config = dict(
    bias='all',
    init_std_up=0.0473,
    schedule='cos',
    final_lr_fraction=0.1,
)
Each number is 500 + 50 x the weight over its row's rms, rounded and kept within 0 to 999. Layers, rows and columns count from 0. Numbers have three digits each. The size before them is the row's rms in percent of the matrix's.

# q: layer 2 attention query, 128x160, rms 0.168, rows 0-42, columns 0-159
# k: layer 2 attention key, 128x160, rms 0.169, rows 0-41, columns 0-159
q0 142:548540453488503557476498453510414526384472439630450491469486485521563499537453467462533510443510476461449506592516449520480534506524450586483512486545479507495406459449489439437473510501448543506429516472484519503577477620524496504582507457547495469563437460557438438518507512556580457497537477489452462545438438510520587482530519529552488476457501573462543456496521444488487495577523519428521504396486461581471529455365481427676438614561489539568530507528509480662502559500476508
k0 092:512482542586514550551538527458524529423557460520469516546474518470527394498491411522508543468548490519576548513482547642534514431539540496484487477439485432543547557520509541440440559521496545476429479470484519436504539434470460480497462525505423544551521541563413419559490532559458460497521488484485428478467452469559490512516544474521481545419539466429532435498527460488317518586526504484548503437411487520539516492516588543613462485557552600484369445512473590529467468580360513
q1 097:403590487533611515403449465545546493485561519578438513454493416568547463462458462519526527537533465477477416502503485544562465477446510533534429487489563613452494508509514504474526504483440494481494568490366566514456567528568565515476499577558551485381464477462444487502461532526530559521459525555558511573483523477473416570514441490506512611550469445555446485559589518519387452442535591512527502428498587507531499485606446522411439488499542477548530473490466540375547485422472477
k1 085:551391536488494490532462434574407465485441481589436461520533525545471461546468592491535482493527532501532487448459548483561472437479577452509508495552446440588540580559528497534449507511476482447513459535461438578477536434573467474516510502407553491461572408501507484594474428500513530476627578521473493399506504544538508444469482467507438588428524423526605453460522466440525505547530573463498432444423465518603421493512541515548566586549473556474450391458475495513431524568470405
q2 089:555605543553616496456477558511435466488502444456429468473467511509427411495431555547565633430535422436600486429560493565528495445496552586426462477497553522402475609523491494459450437496490469481508578442435508408571496485504442472517567427524532426479497468601435525485482429451486542543550557507443616489523526490459524465451514522506476450514507441525424484550478490515401576441518565509541570507511446486412562633514434539506513458490468500530492540488481506532510496523505489
k2 098:469590495541481434509451467586493515498502541427574465480546579567534477471453508467562460515403445412443431411474476430490437547544506563515454518529417455544527561462518503507461406518540488474632567487396443487523542554625471502538546450449509493498612540516528538498492464506395512460546544477459506506496530534466551371505463462499542508452524405567457424485466584425566483515540476443602457530442511486498565594444576473496513506575461535522454506514487510425555546511469441
q3 081:547538400521464518499457474503441468561544472564356557463469512470570527505504429494521553561481471528501533496556399519526519451407556523518540612549517446530541522557485507489479418479406395418470552492451451438482554464491465513544548417437543448445538544558459458497475454479520506457551479494396540490475459527512540434561547544546569447513527615488391528513541492450521566504523456538620537490438443441502521546490512546557568509575617530589549455525559449498513446443466441
k3 080:553526354504467392496442508433501467521499453510480454457530482505457578456474478469573518524530511521440490549552529552493529530529528562599503529512582491460443474490425577535578450493477508481542464606496524495388502562569515552500563434458567479631468470529552514548462515376460600436516416447480516519526501532446473373496455493522545508556485510470523422464423431433596578496518528560578544518457543483565537419415507543513524509541434557520474506531502502525510428444496404
q4 104:450382464477543472545600470437450510512549495610500446514496470515481549466565461457500506415568463498502522549514492464543541599477486556564513582559551518574497475456474428553450474502446525525521512472491553399496465544439475497422511534564479568423560519475570632553439596496426489600527477553550475490493483595438504484578470430500506496507494525475490487513513566505561467439608404397489502414519563514561443430550493508423519396466518417445499596456489479494472475544492478
k4 092:540501548457471605572432445467421466528513534544449465582495459448404506509503531520407468494531405417470524492470441528587499462551475531512501534520549455583535511507510510625561518467440487523465525562616458476517479548547453423466484465522510527408520379527471474440494517514486463502546430523595490490510591490365453471489565497570455453485449498520469499449504484562549566430534475560525603596489532529553444495522460505527502490507444419511506486440522571551555488656430530
q5 090:473525469472566560446515425538528535505521476444453528402493465471514582516504491528489566398563519500412473559583401522444495484519471566533475434614603532478516520487489454489412469572537411495399592513547506398540546536529574523578481477545496518515529466575518551454505429511494459432588549470438527477483560497558485497547535440577483435441437464482571564450450480439552423539540562466558594546487460493495517532446449438501451450637459477436422525512508535546486532516436495
k5 095:526455508458537584481472450544421494354479529511441481486528484541391546540461512501561538469480458544600479539522546594546530488511541452492414540506477429488504501446487566445528456462510485404424464498454421480579522509515464548589534555536487578549507481514511576523469502538428522442538506550534434504533524469568452660458529471444539504476478403569530473525435487473441510461630477473488472501613459442450458519502549413554473567554487576530435444514476559506411525569425537
q6 100:486557453518507492549513436520546482457495567461434516417492431580428508559548494461507468570553538484518480341529577508603486500439469510599456510467578543429577487447483556458494512507486375513358529472500571444543556477504462434567455492531402551424488580532463535453559455417462510428485518551489545563489496588428452549547450502491487537571505457519467504496593571593405526576480489538504493522558528506481505471481504522544463446469525526526494521516568475501530460590382511
k6 100:508486518445551515460527532559543451494454557455539571478502515470434537488602491448472440527515442541458500479520515487554434547532433512508453464442582530526492522403548480446440479429403489512328528538530541531514473475522512522454499419570502527525544498444512516449440489451513499463529509512437495498566394465507528572463439531521574505517551435632546520473489493507451593465511462497403532510619524398360544574542520473572546462506579486518551502539470416401564521444482410
q7 102:542467535466522415531507600448494544541496443498470598475484436429443575437476526454547527539497457469543495513473565542434484556475472492501488568508454381459570542478524464536448456476496484449460539527514509539518493516471523408466455396408561405540623477462543441532473505458483442414492469538592527469497582482508428456501536517491472425443557601568446553519483595447563610535531479551535515581486527522543400545461614437538443447506516483521425547447490530595462541532539484
k7 101:607523498421546413544543519471540552580474467510540529475465474466540575527480440524489492466472523566481574589441502517470524489405519556519437498533481511485510583483447470489425451433543485489481341415524516530448512478477499505477583527382511417500532391418557487508442554605534537482597472496440586452451553497452561501515493493525515475565551534540549438536455596404585505504581512516479442489565498548502471516434524477516475512420468438502499600410475591526484475469551433
q8 101:534543450483494392412486446531434503502536469471532486492465413424536411524532526409487547564489438531494537448421507471480416479543467507582537438516533455555550531526435557457470567470545451641568436500566519397523468610538550425507549595485457465519527567533454426453549534491412530522504493457501471497523536467510516393547464410488428499588509542500587471546521514497496532529513469461500460616482556494501528467542484530565526408359422508440508559497488439544470529530469539
k8 094:444507574474502421513472550561439429426477532520452422495517422507458503557482536460547429562425435602480545490465534501525491400516493486508516509569513581462441523521437462478424456496548593553415470405489452480474538519497550406443471487515543586451511465556476475476575530414455457580494519472536508549511563551532558508466538395527484417440469535568527545474485639466577485552584549379529495472483528537427466512548537478580565483494554466448483556449594507497454500497561584
q9 093:480476469536490506531527488480590436468514515476439526486585446512478544453471595546519553491555492503536476437485458476615601412510424531504478509598497482542438506520411487477525544542505436416471495515523459390514458535487409479476446478546616535577488402538512439576487518542649470548462484414505441506482511443524553462485482471453451479444537526531434516507557514501489476512491579392470427436505506456450630530443444487537558550478507484540551530474410578642493522478497559
k9 092:516500556455617519490498376528473518474537543504552577432479443568548459572477437525516495510447596496535430587627499470514430440493583524536411543502482605537525411480473526507386481539504499474480551456442564440502545506612548426486456487510526580486375518563541503530481595464526490546520524466523476514549526564490470446491500458472509511520436514425443439516449504574503429532467481504464509501516528473392583467484491551563514530513509467508437493489481483478467498323481408
q10 086:484489411552476578523438530467490534498484462526486559492457491475461523465629425489492570545503594514439378498601555492498528594420462462625537532437541497475553449432387450425512548482451535583413465572465490530473506500594491486483517442429420464493495544453494503603497434509421450528442527500597452487520527468550493602472499496399502568482464529456485541523507564478544480487519508496525519537496489451497493502511555475458530547546458487569576465528393550579528525520365545
k10 086:433529478478586515477496469460485465488446507548562529482486552531404462554636460527436458522491548557462486482549518466514496499453482495560476489555490424548484487501541616453443458511512475508522506550482354519417485439476420501487529574545478619501536518492453404451503528428556545605494607507499565480495518461557439561550622511480489556534550541471497481460520437500586475487520430533374638541488477440467515479493482505469516508548443476505474393592455434441467505534452585
q11 087:445486432464538482430458408471472524507424569609512542484484487427484446490520524489530427444570564578578607571526608566501532474530534420467514545462526542495489497445573504512503393487505482424508538566388387458514512495532443467465529447467518410533415568516500438456525554530461499489539473551534507490562476453519561421478538506479558482494472475460521493559556515460498480460389489519509456538539565641536461551412521461570575539487483480453444520537481518618507598418493512
k11 092:491538490494562518510489513528445472492505434481523487482498508485561495504439547566545486481486525551505496500485463491385533550452515532583496568578579454528402542547413430548542427557445528503448465520426548569507478465391535518451482492495507537529566495506545528483414546502508417502489501451511499417487432501493606481432544478513592401462520527527558495533504495426502448571512514549611415503462395455491474651358492546492482550358622505568480470508499514584508528451462488
q12 100:503516403464526488442442444442499476480547458567482498482515472547547470484556494633549486484552525483460517567487494500542491537509490609596463541548519445414556475433472533511512542508477596349484413548400525523476496461515492485471417494592545467481500508505458477548469474438503520464464558470506558572420511504481489587392473542405512456440488598445509556495510435466476471454426426542600460505585435492473545608427532537517577577554515480571531457462460499459531428562544553
k12 092:508523452540520563454502455484541489640527470426508481382513472568534480414623410556555406521462524430467382506505571486487505395503460501526512492522450458442518483483549543514506546558472446519529442446453551486496448480483431533474502525569510617541526519485535497466484426534516509418356480526538482528510503454555449333488538540534436498587461500438502541481521507518452518505530471533494546510435420529512615597457521550556528477494496509550565477547476544424574571523539474
q13 099:614480501456469481465511528485509526518520379471470490521558586500493490573425577459407465508478472450504531577491447486420500558501569549497613514550493533547469420510481549548469527570519629533534480468433538562479458456456508515505467455501479493462473487573474538491471456490605476511627549533454550500353435438509547608430503405531496527507523473499496446438478404467500512480528598529512470401486557482442509495452490509385450506517430537524587502543463431453441471575554544
k13 091:489567563463533479479504513475539475580574460458505493474437542505514527474612581538406577537578469365542567466525562471466514479535403520540552479560417440513521467453519434537511540407522511443490450472445459506452506488522518527546563497482493513512568473437493477462500444591515391547485514483503447457465539483470570573452441474468576594467508562552388478573523424557531458539461481478570517487438483559498436574520514511504496468426482520546498554512469504495409684390520502
q14 091:517508527392477548406527425450578390491499537448543492561554513462419442528554425495457482441483444490508528511478497538469449534456475518521542510423514487443460598521530528552473419600595525518537578485538510523496565504500526463516578518494544471442579550544352552535527557572446555504471464563492538457487519499411532486541597493547600475447468441503440591504500493505558535445441469534516484632485413534547431446493466418515462484513553475544540516519606520465399464465440514
k14 091:473515473437531453470519618449453532457470507510407471502518488489473545518433478440491402421447495370460501554489488606522494572616409619473513524519465484491509424528525461471525619485480503536508546559486498511523504494526533512482514573569457605491468548459375497524547489571502502388505477538498470567504495479536453570483531551564559485422472513468462552515534478466504515495422538543497501530474432543451434592630403427456479562520527408514522505455468606545574496507521552
q15 104:554573437505527569484575540538480463503518546525473498528473405461491522465551491472487543456589511487449485510545554499540413528512399523489491464420524472537468543421502574537412524521474496552404490530420557494494456552571421511545427481505395466628559478524536569435551454492506463464479501486549559548486514559532526470480529485580431498445382429409537476438498579494503601533489550404492608536459548426498536504582513479459453550624482400444438506507450478536539479510480422
k15 095:484486489511570507547503443539518485521500499552523575419451443437494594516419458443464479522489452468583429488491570468503527530505547463487428546526425427604518593405452533453536503494434448502490566522416460574524579538450475461418442568467504466509539451475512573412582405554478496475516518501470512589502524496563506503462510544510638425435558554486612533470512544430495547487483478466496503532589578553441450562574508416460467452485534499481484567493532349473544454555489489
q16 093:455528441471490586466536513494451523457403427558535513419517465540486505565463485482413500571466448488474590526633508539591454525570467576516518478506494532527485516501546512540399565488446567518573532539540549528520501571537342567449495499526453479509460538461479444461489443563555592587444447540489499498523508443458516471476464504615439469469438465444495484518476466593465563404492460378480493416532549481477538379435553527491478504493533470552486491500434521529614543464474434
k16 100:380484427540444465493526491552434436519462492564569370524482482488520419449490509556460451539583565514448533455489495496588502562469466458557416416493483452492550499529471471532528601537512432438490525555562459566530558472448538566516531481477516450530504455522601479529502448463532440534522516458547541426552608558435506428506494515520493449473489471482466635430498605435475445475504543511556443541470482504620490594527462556515507489554451506378487496496496383461462600553489500
q17 105:545479402456495477563542399533549472536560573541525511415552599459379479512576531607540535467529463538556534461518602421540474468425515477448530552468553435429516411453539421525515499537471513452526508459523491443421528428477383531584481566534464585481459553478507504451532604467418521543507447616465550497518557510521552501500418531388549483545514421500518443488457502524486471590482506517572471467480490464563544520428505487482425502437542513549463440508442580478509466531449518
k17 104:496497498445511393417489587573541478540530472485574600495601540450483488466486554536469568575510556454529524546414503522435523500437427496535429488507523440472434568516445464530508485526594509519467519521513524544548442466584419555380419463504504479552485576500533509500559483488525451445388512553374500514421480479512540534439504574529401543519494464546528519488466501567480502415552559525496530498457444474442530403453537536538524429478596462518466479495530358526469583541548412
q18 096:567382392568565541527515538493500505477582517536483575573445473490520451490605379470464482441457392488455534480496546529432504567595503506567485549475400469447534528505542552453503547443482438476397483492532549476572427569467515438532526516509432536498458488494518464524513516460379540507489469591535505493535454413475489493503422539575539432442481500523543511461545538434523614392521444557455496536562534513467496552508543486552545510431490514425457532556449459561595474553504593
k18 090:465449522471472576556476599544503563508436466545540432525533483535533574587541411500548442484512520530446495538465523424404437433468500442537526531530440596560486512523505581465469507505508385481498458483536577487524585448441506410388510564522547502521427546477500573518512447546475454491476568402504434441533544540503531463461446463530562456514439533488519588442447401479582585533482506494508428549556505490501450638388532510556476524410492498524442558594488508518431504502526548
q19 100:558610398511503514607417457465480538458500450538527506484545495520474561539471474442564502382611506536407506562501466526450448480425465515557500560469478590468448461441504473531479525536484507412450610427498515523544488478525408439513526499538421565511435432523480519531552493506527491536507446496475486519500479584617566495509460474567359555470447510435626500456487497562497534517517525411514500422504446470507480504475406422518528546625493501505433507533476513563535438567564461
k19 099:476535609484502556535541526488500578474597394508566557506464457473464482352455513484607544528592541484543495454452484558504491540463504472549470493519512403557477511520599443551481510571481443487466487554444540558516585513420540481447475555485476516551452507511447496588581440388500457554567495438423533411530534535486469455485481443503480462437527559595496515479457380450429492451536505477540449531491508539544460503503448513616555441450504542389501510551460526492539534567394512
q20 103:458484515551521519502511502453477531546539410466490490549529474437516482575533491545435437514531421434458497413513529553447574482584466465509439367542477435561569549431564425494504489592529450471503436486534532460464644493374394513474546511520461483543552482480475492554519396528550569574507574491528459409494449482536481454477470458526593458523492514531566504489495478392566463473491460492441530442546543511460608530569460525482535527436501516496585383501552463411559560501515448
k20 097:487512590461476485506585490502463462457548523477462449548531502436565513496542527501393396435447553554494394533452473497553483481601555539546411572456441566501506354484509580543504537510463493549566566481457455546592519416500528474582527503450422459427543479480485508451464503493535551495401568606484430531483516465432460513465418502552526550542489469478404499531602478402537559558528488514473500471482482471446475443552539503431525525539543633515469475540447511433459505551423460
q21 090:439560528597422532482480539503564521537411439495452470512516453507528512548466471497512491579518565487564499462489544487499544546425429425476435451539499500512433508481478557534507631531582395426449588478519385439459552504460535447557430520450491447480468441543490516445559465531491427447568493523563464478410531507494507548456463518461547478544501497490657510540457468576601522458501527524463484529438494470588489481419559488422583503512505572606594506380498581520535483503498525
k21 090:512505529564501523503533482452540431488500529446480575560535657450521496618403462537506524512524435433503488410466561570457455571570462434479527505527450560516472471522503559453465552504542538462440578568414452568496515377574437507556513556528437470541495534505561496514452453548526477508515527481464472541511520422573459477509443447525470488522535546468519514537415571501644461503509457501523454485423417456523555507564527509463499516571516444540433446416438484483361435410483439
q22 099:496508428457507575437433483386500368551456464493497466548497465538413534544533447465443523460590580587443463544554458445519533566523467482515535539642444430564484606445491518482453540461434469457530532492535539451412528450528412473521407516550546426524533472500555594603490582548530494463525544423562439509572486552580486498484440516522490416511475460447516507443500496431457490550489487513539433520433535425523515534534496516587518489593573501529442519395495485535508483521485462
k22 094:534516499515531467597513492449556519480450484466631511467483410476470514598439477461510526565527514454491420473516483554641452515554511474440503514520484486497560538501471461514540591460547494458555416536451560559454479578514450431535520600398578445530540526544476566481517504512514485432480484533535467517558507399477369452511437448544420540405498564533443501510518472427429545534554447487571457460502502542537541468513414488421535443484428566460500452625472514557532560547403497
q23 100:488575442520513485453458426465576442538479449558473553538554541582452487506542564487591456528488469476417487456460501505444467457532504453467538502490410455517539570485521481516408561468508435475526534541480659511563479405606498597445471460499435469449500494539549555530503435536507592587460541522560496460516493420570418530554436521449562495461456502497509551516532434491481510383490470546479622471492481498564533501480454456522302513492564481414577469494538491505534497476487503
k23 105:482586516424456583507587474512511510485491410522550502486570420550504516493505535494462587400519585583566607507527537511521508453544418473522517426484479431453512559509519472498549584487494434478471515437503557503595566469572479497527538466433467510513510502560537492595511503508534544460595436406449402437518471533525449445461529501506460374476462529481461480443462419427518474533535507469548475453427477492666499438471471528620506524494511595485500492413463525558467558437538441
q24 096:506469563479508586564426501528512503441456437486420393484558456464629570455413484493395595407525526434529522528530490498530510523459523492453457473520546553563498429502511565504560515474522510476452490430417539624416436509377535421533502493504530478548494460542459395514451568579454477441506609531496483507498505468538443418517525448483488528398578454538508484526517499450517513541519629504536468454570449554504620472478506487476415496532482528454483573463490573507538495522556463
k24 111:535485463507517478556417536537584452605457492475568497464483460458409569471536553442380496593451432475470484442569486459509484511501526510455487506416541509524528502461566551527533563461474530528489575509512500486453493541543486451519450493542544484488474552376490498460453516491408559539451517591496485508538590546569419522548537508614499433542548400484493551531553581488517551461483437468400609586500488453501397470550424450486362574497534454517422505493556443478533465519485581
q25 098:523567537580399465504619465572563491542514472500425385545570451442552445447517510590552512492565491463513572509541564516458537523453505444553586511586566500441476437472511545526435522545505572456523484434491445507414565464516597479531478441434503484497434466439452506526502481520414488497521521467574425557419553491504437537508466482476504514474433523483576544411364487449497527442472431584522558520533441514526559499550371534469503415575477568480542503464483533471476551577501451
k25 093:468485567450534472582515513528556472432547520403469510541534498563524493512474475435518492525497567486696453492483525467418470501612546531478487497476534426547427536474484461553413512461478637514413566436481500522508516494445460477466468418478486476522515446498431586495589477528457525534412547456533522462506467472514453364509532460457423508486557571499488433567501481493491538464464473462526495530434446579500538488425554481590424645514508469540552467459506541478474536598510592
q26 099:480544454487446457582537551429501496551503455693504454485513507514519450469547494513471465458535442428493506471401571495511526499502565461551420477516545567514451500559501505533484561460614533463495449430491532456430540485485416535587506606494553500533455458423524444478477555502514491563516574613467460425442570489521479531369488525533473435495550470528616528554556561549514473418555432445424558459478581427507479504544433548455476462499496434518413443484485489510479557449519559
k26 097:549555547549506513443419494495534544503485493448460509477501517505637540441427417543463490459520459534485457509500481479435515535505513519566427513551439559465433542524444491581464497546559412546513425533561535458447522503442484495504400491497567482458545493603497511548456555532395432514455623511450421436516532445452547465514516545461522512518610519479497466555469402528532495513520476481589568514494450575470475515430420472677502494557491458548428496469545505474442643491447437
q27 098:482534576436495499489480483590587536504520481591388559463489501555466480471537427516519503514525512511430492570476502535519486456538502433509548408445482503617571515488440518381464548476508436514395526415480510468447418520502564446500542390528467583490347532431457432591481468514417492586564570560469541531413479500525507517518480472584496544435476529526431518481493470446531437488553515456518512569498396472498451496633473503529543504566532431497509523515512430542585527500529549
k27 095:375462417437555552474519521462488431407414510511538552452438482437461636476504418424608539473515461534428540479551520464521417451560556559487492467501466510468426536459476590549502499487471560463539487591563463373482463465519475448484528517459477480486408554448515549509556552413507479481538552576508496560478541557559561475442485471490481452554430470465526565433511468557528459514597519532443542543513623573540446464505513465462553540499471545595505470566420448520456547516518487
q28 105:480537554530536445522440558582500529498466451363466450525462520410524488490556488514385440560527513519466569479554463563519585415454519461434383507470478491473508483411608504507501443540539432486539471570463456502497445482510543508517571521560519428501545581481544509440450548547544522502469522468536441494514517481486520488476488475408553603576505506485453410525491586470428523461539401477452555430540522601447567534540469469418465611516563452493418493466474479401587573561490490
k28 099:451481468527563513445437465501500571461504495456529473460469514493503525506505562416485424471632515423524451525468483360448557470458496503436505469517535535596515467525639561601537439492496591549599551477454522432575582538441510484469449382539509431553587475525506532448407492484486478486573482480370421514495446492579513517539508488506549498490507497512460467547539472502464427509558516495533503480539477458465551474529577527529478555509463631474534633588460481453502515530437540
q29 093:433470474473498546547494445523546485514611510518495457506536573638435357483534457509550516452500489512530474478516458454549531569531546539518434522604459452586484609520447468479535595521530578507479480461579424421542534454529560533541468437479496478456458519519418429574459479548469502512543497553502464488516520529418539587439539561451510419521498428519415579501490536603364478510508549445531500619502437555463549483502521539509463537461414514419452554424519489530501435503472465
k29 086:471509443447495469480481452509554469548494561491474479457531556519394499513516495524523477524575456539457519527547535499623452456582373478404564547487476460519568599506426537407527525570501488496546524520502382483422424533452507523411411505538594506537507574445434604546517447517485478450462615456578472493541536471510595474496520614558443562534532521493360489474481493550448521397528501424457492482497521550510479479422512502539528503511554497604452451444441471476505505462514465
q30 092:475442605531505581495554513490491422508565449477566467494436531522615543541536481505474493471535456466467529527502564525575461441570505519500490555481414593501514553460575497448421467561473500488553408383487371512466491619549491527580610498404512536517520515480434548498476457575465482479434487473527407437502556439450473447557503456479552497594477589557529472480561521489587508431560526526471510554490465529472431472376507590485573511460493487511437521400472452504452486500544516
k30 090:581454438481464516521609482445464489455492507521388520545462546611565473532518402500391442538517493501502469476518454491507539492478458518425498489484448487536523455480464477501500514481580570461483569540457580537496460575541525470471443507473531562460457467465532410550509510481620509495518494433514519517501555504476413463434470439453527480422458525508418524574564591511450478451514572420486466599491451468533450429572517554420516577652625393540489492530535586439470477511548538
q31 104:518456544513462462454488484458482408553631448585516521532446405511453496487539490556507462481468470449480571504501433484593466468506534527438413564560466511546495612552489491441466499518539465510542415391445502575498491505566452513503571605586507405518507488451489508537460500524428507527535525504462435525473580518461474447487494462510467518564468470491510513526439583439493501564563455461476370431483461525506459527559457551649421579526556613508474530476589415451552491492579523
k31 099:543545455479431541553553583469393503516522469499516412502487425471581564458496458482479456528549537474542503465596478484588484506465506495390581477435517524551513398464429488477508468515533555503496477443538500495475454548434431590558544490446565496511551478486453466561473546541478467604456471492466512439581535586520539494461519488580464522474521593529546461499605497540551454523497503459446481620575531541506507511455382473475559355547485510530483470610512527509516457445408373
q32 064:481474500389407482517483461537452449588533573424433532497491456475420548493578540509535541491493536561492547446513562497559480447516452434524475554504472469452489526530471548444612499542471514415471538464515419435569462513488472500594540482424481451486500529522566506418537526476446542441574458446436533484572531460480543482464511518442525418539551492573520573491472559547548577422522424563534591624484379470528526536521446521580526468486447511431535446497550542537425573638444486
k32 109:545531526511487509571536461350447547405562444538433545516571528494541524468450440437515496443506518548516578598500443528491427452538500491487530421555483451552479476524497484472497438543423600505455443491473523478597480535410468568536467437444475527594527510544494445510481609460482490471565432441404458538518446504460509424548610466502486443440505614471519488559482458475427504533536547489594473427467439516490532496429538536608514484519504588421436487543476566571412522483477497
q33 096:517476419423492461432568505473546431659527463577476520494543495459445521494487537545604504474534429594452433457559473585490533449545563500572436598536484530377452528523476463430553507562524523483502488407522491412500519465492487553452497566596514458473445547452494554489618523497438526528405525481425462493472596446484497550505445487495532480560396492487477593450491476468464512504490419472540446521456533435561514591447459492513438512533543486518592518420570479502567482555491538
k33 105:514485468420582399462486497545524545542452518505487423470491453484403484429506555492433507528383502468425473526570455497571443518569452486501496498423578506514443525512428543419535489491550536475498507474495487535547472595479511506555508517459502472535455526359537468508569502612522534459488501588534552585481583476441446523512574458542503476542579427527461545565516586535481529384523463520456624526554514491467499453542350466417483573569484534453504462454463515510480522569396523
q34 090:422497505522512534436572445505424474465522546572526536416607507566463563516461454449502561475593537555446608578484448436505417586554474484555433523527597414424494503527433395504497497590489507580479538578512497478475369460436525512458485575541518503458420445413482481543540529546509506518553414534565486580421459557480546577513479458551499487502510478460495479549469490497531517528530497404498510404523505458435500484491457438636462498527543472452407545525486548525454483547512536
k34 091:516471596410566568517532570504476521459439458458528495509488489411490525534483489473594534427440518452495545608519421525547449442469553488437450481500456491480402520575416490454449517424499555564433470404481556501620452480420437507426466488479528479542559576481405512496490516583533443467465522461490437354513443585535580522535483494474487587601484559507628475517584507591446454518483471525509504438464476529417476531524575463512485544516454506499595512490510530481541484529521495
q35 089:559479415522552675439436390507488452513488467552488532513482538519607539553437473466467472480487434470471528629496417552509487560480527539469540454584526547544521491423526482572512489489519582451464463512463499512528532473475499494436570486597495476478503551516474487454523549461541559454546485515539485478443441468473552452550616500589435474518478505516506456543564481516411467539536522392432493366581554516500546540394399474465493446540455561432582513510538434573495541505497451
k35 098:468545570460533534494424522505508523452517430486510539458431467511471508545453527525492512405510508472539557525523521494449536556540512458605496479482516448507540549427481362468475488493508525511507488551497578466582477508501549489498507566546520565501423593548478522548517495495555423523432488369518474431570452465468476544430527432476448471487465481459476427492510419451470480538543375516608477563571662500388360554468552553550470479465500632445559514458560511559458505524494477
q36 095:540586498466493530477492479504561549481582515423491447473512550479519458543462509571439479406511602502567508546545463495524492426521439507487413527568386460481511547571447454441588546529494485543520518494533528466464516487440502546491479506638473499471495541488543430467463473543519402418496391575400492506475552521526470475432481480389551466562426588452527543469565564441442471501539555429588531546461525425482451537542511467518516436543411457523496587472462442620453478578484574
k36 089:494529418492445600424529459441486512481506449530539485458688541470503558521493463527523584515541479515520390529522650535505455336427509515452500539524518406505449399463434561471505510521418433458393458543469508502512519527443504485429513469549506510541485456497583513568448551487513532510438502543551561521457519542521520578519510484482453518602485564515428546445443480552431450510471512453539472404528529530547484440454570475577452478498473464549456502510538483449412539466490566
q37 102:506477447493484507481501475556515546522465531666419441479525390532479502480434509492478525435465473473454430526604473530472521493548427539576508476578548622411461521441466495540488544532346532505429565451427543557455496567485522520476389513532494510498529476478466515506468499565490603548490421569607561411506562528498530500511561558527443466487517489501458504547501542427482452485586528486520553478487580506472500560507467466413456531484560445536537445461521518444618453584495408
k37 097:599525354417450453581501439543451486495493431570519539452551497411472564435506496511547489546469354563503481517506476532532467449533495484489470513429507505591500499496485501566520450583476517530576489493439493475504478492436592563534497527458546530505562542415503496466556475485429573498647507531431543396471557450593448412515531473425503544507557577442467446507450449421481470436549495546533387461476480442572460519565515556485522541511463569511529536529484510448452457579445502
q38 094:509522506529514388423514463518533534563494543524510507585501485553472479508563510430530449443450623462511512549434439446441459460525475394564387438529482508479578627521531544482548506559550505495489465457451575497453568440524451518559479507480447525438494486556581428390513564426426567495552456465475448572461487574533423455457536537531465484566510487443526446503537550519508468442470539522559573545452545542441521399478456485482447562549473529404374564592524544506485475514477548
k38 093:510542505503497442483596443428504474493519496463537527559614463531447564458508439526434520429466478472347396532549475588531521487501431448522410440439574545479549513450468520406503526519585569566518488443567455439546518543506551509453439538598460490507534466484550540444600456533427542479534525513574416514424583416513566592505448456575508556496533512555525536526526434535433584492511528518527511403461497495514503529477490516496447550541480592489531491457555404568496485457413491
q39 093:536415432526539554511438435546456528446452404640429471482534415512455486477469433496544415470377491465428492513481517454567557537557505514446557431508546490531481460583478543533554506474450445498513482543496529522519475571509470496459533467526664476463457537567547507568490484476551516504437527422476539531459546439482537468553531522423419539416504519614565550525521484563537467482447592504574506487561481498517538528423510540581547506551438449550484434463446519544477430586484387
k39 104:544525500527537479451437517517467523478579484406546469597506531551380537509528465541574500462501521527496494547504504451507432458454455510522527434484413511508533483460508492458447472489569468598561479462498498503487511500560448396469529536403471547478503491560542453538481541634526605533478583523543424492530485496435409532443494428609488593443549558452529428570427529548557401578534432506486521421441570539527415554412506552552415548466497476560433461505582446468483463457465493
q40 092:470555514511538573604476447429480614397500517455541448527481477497532564574484515545389573423528518489528511424568492476439540547475506563522630608523517486510482390528488559504461487540381500516535537448460520514570384546470470488570551449508493504439477480449426583523481415443504419456487498535603500491596475530462610518464471470533528473509517515467521541486527460493528483568535570507473424525470507466473486496552438481527554428506550464425487455485467565527571615411478502
k40 097:506436531535515454570524532435429595477424456470424482447452424458514462599513502458533500550579574536520488558461559550418416546429540451533479567556522426499490501490573578516446403443401476517485572529432541571454530468519447526544510530582580505448456439527523524488488545494529488496516548507578521485636385566487488518494501504488516493482478497535449415501523543458467490495462535562504458530495507527584470499365437551521569510484554383483468434559459552466439411519517410
q41 093:499528470455467437440457570540502591558509519384447460523449586531586489487455462538536563440441469462538571375512461512526533509543500442481534586517522419514438605353512448528504499434506501518493575428525501554560516539499514513427538461548506446438476562523513478470407506489512558531472524409510482450541549449451485448500454471597518526516601471375538528529483437486525529542532424489481485531512458473506489581449501561507539601466531535623366464477540516554453531487451488
k41 097:511482492440441428459496496416428529479403501503502415449490579522469474513508470445524518559479568440531463501502413514439530479548508475541547482571476602433607514446484599437585525465495465629558542415512532510485516533424535498492480501461517574484525504454585525511498512485423543552488511452431516468543427497463469490524483407490423507542529492541423440509481575477554472498522415568536509418497540449471548537538454502498513649360523551481377579497579514440473509525585517
q42 096:518524528519487502526472493549520489512470527470511546492572424540482481527395597554517536494580443494465354508554512499561484532450506526558490434525549540473494424503477453548602529620442440495486481505498461565530482507453559644507505511450533523573430500435516553524428490486545491471533511476439476475508491493407496556549564479552433359441491560532535485410560469444508529458441487497562447420422455529562485554486424512425493552474586470411500513574478545463622447468586436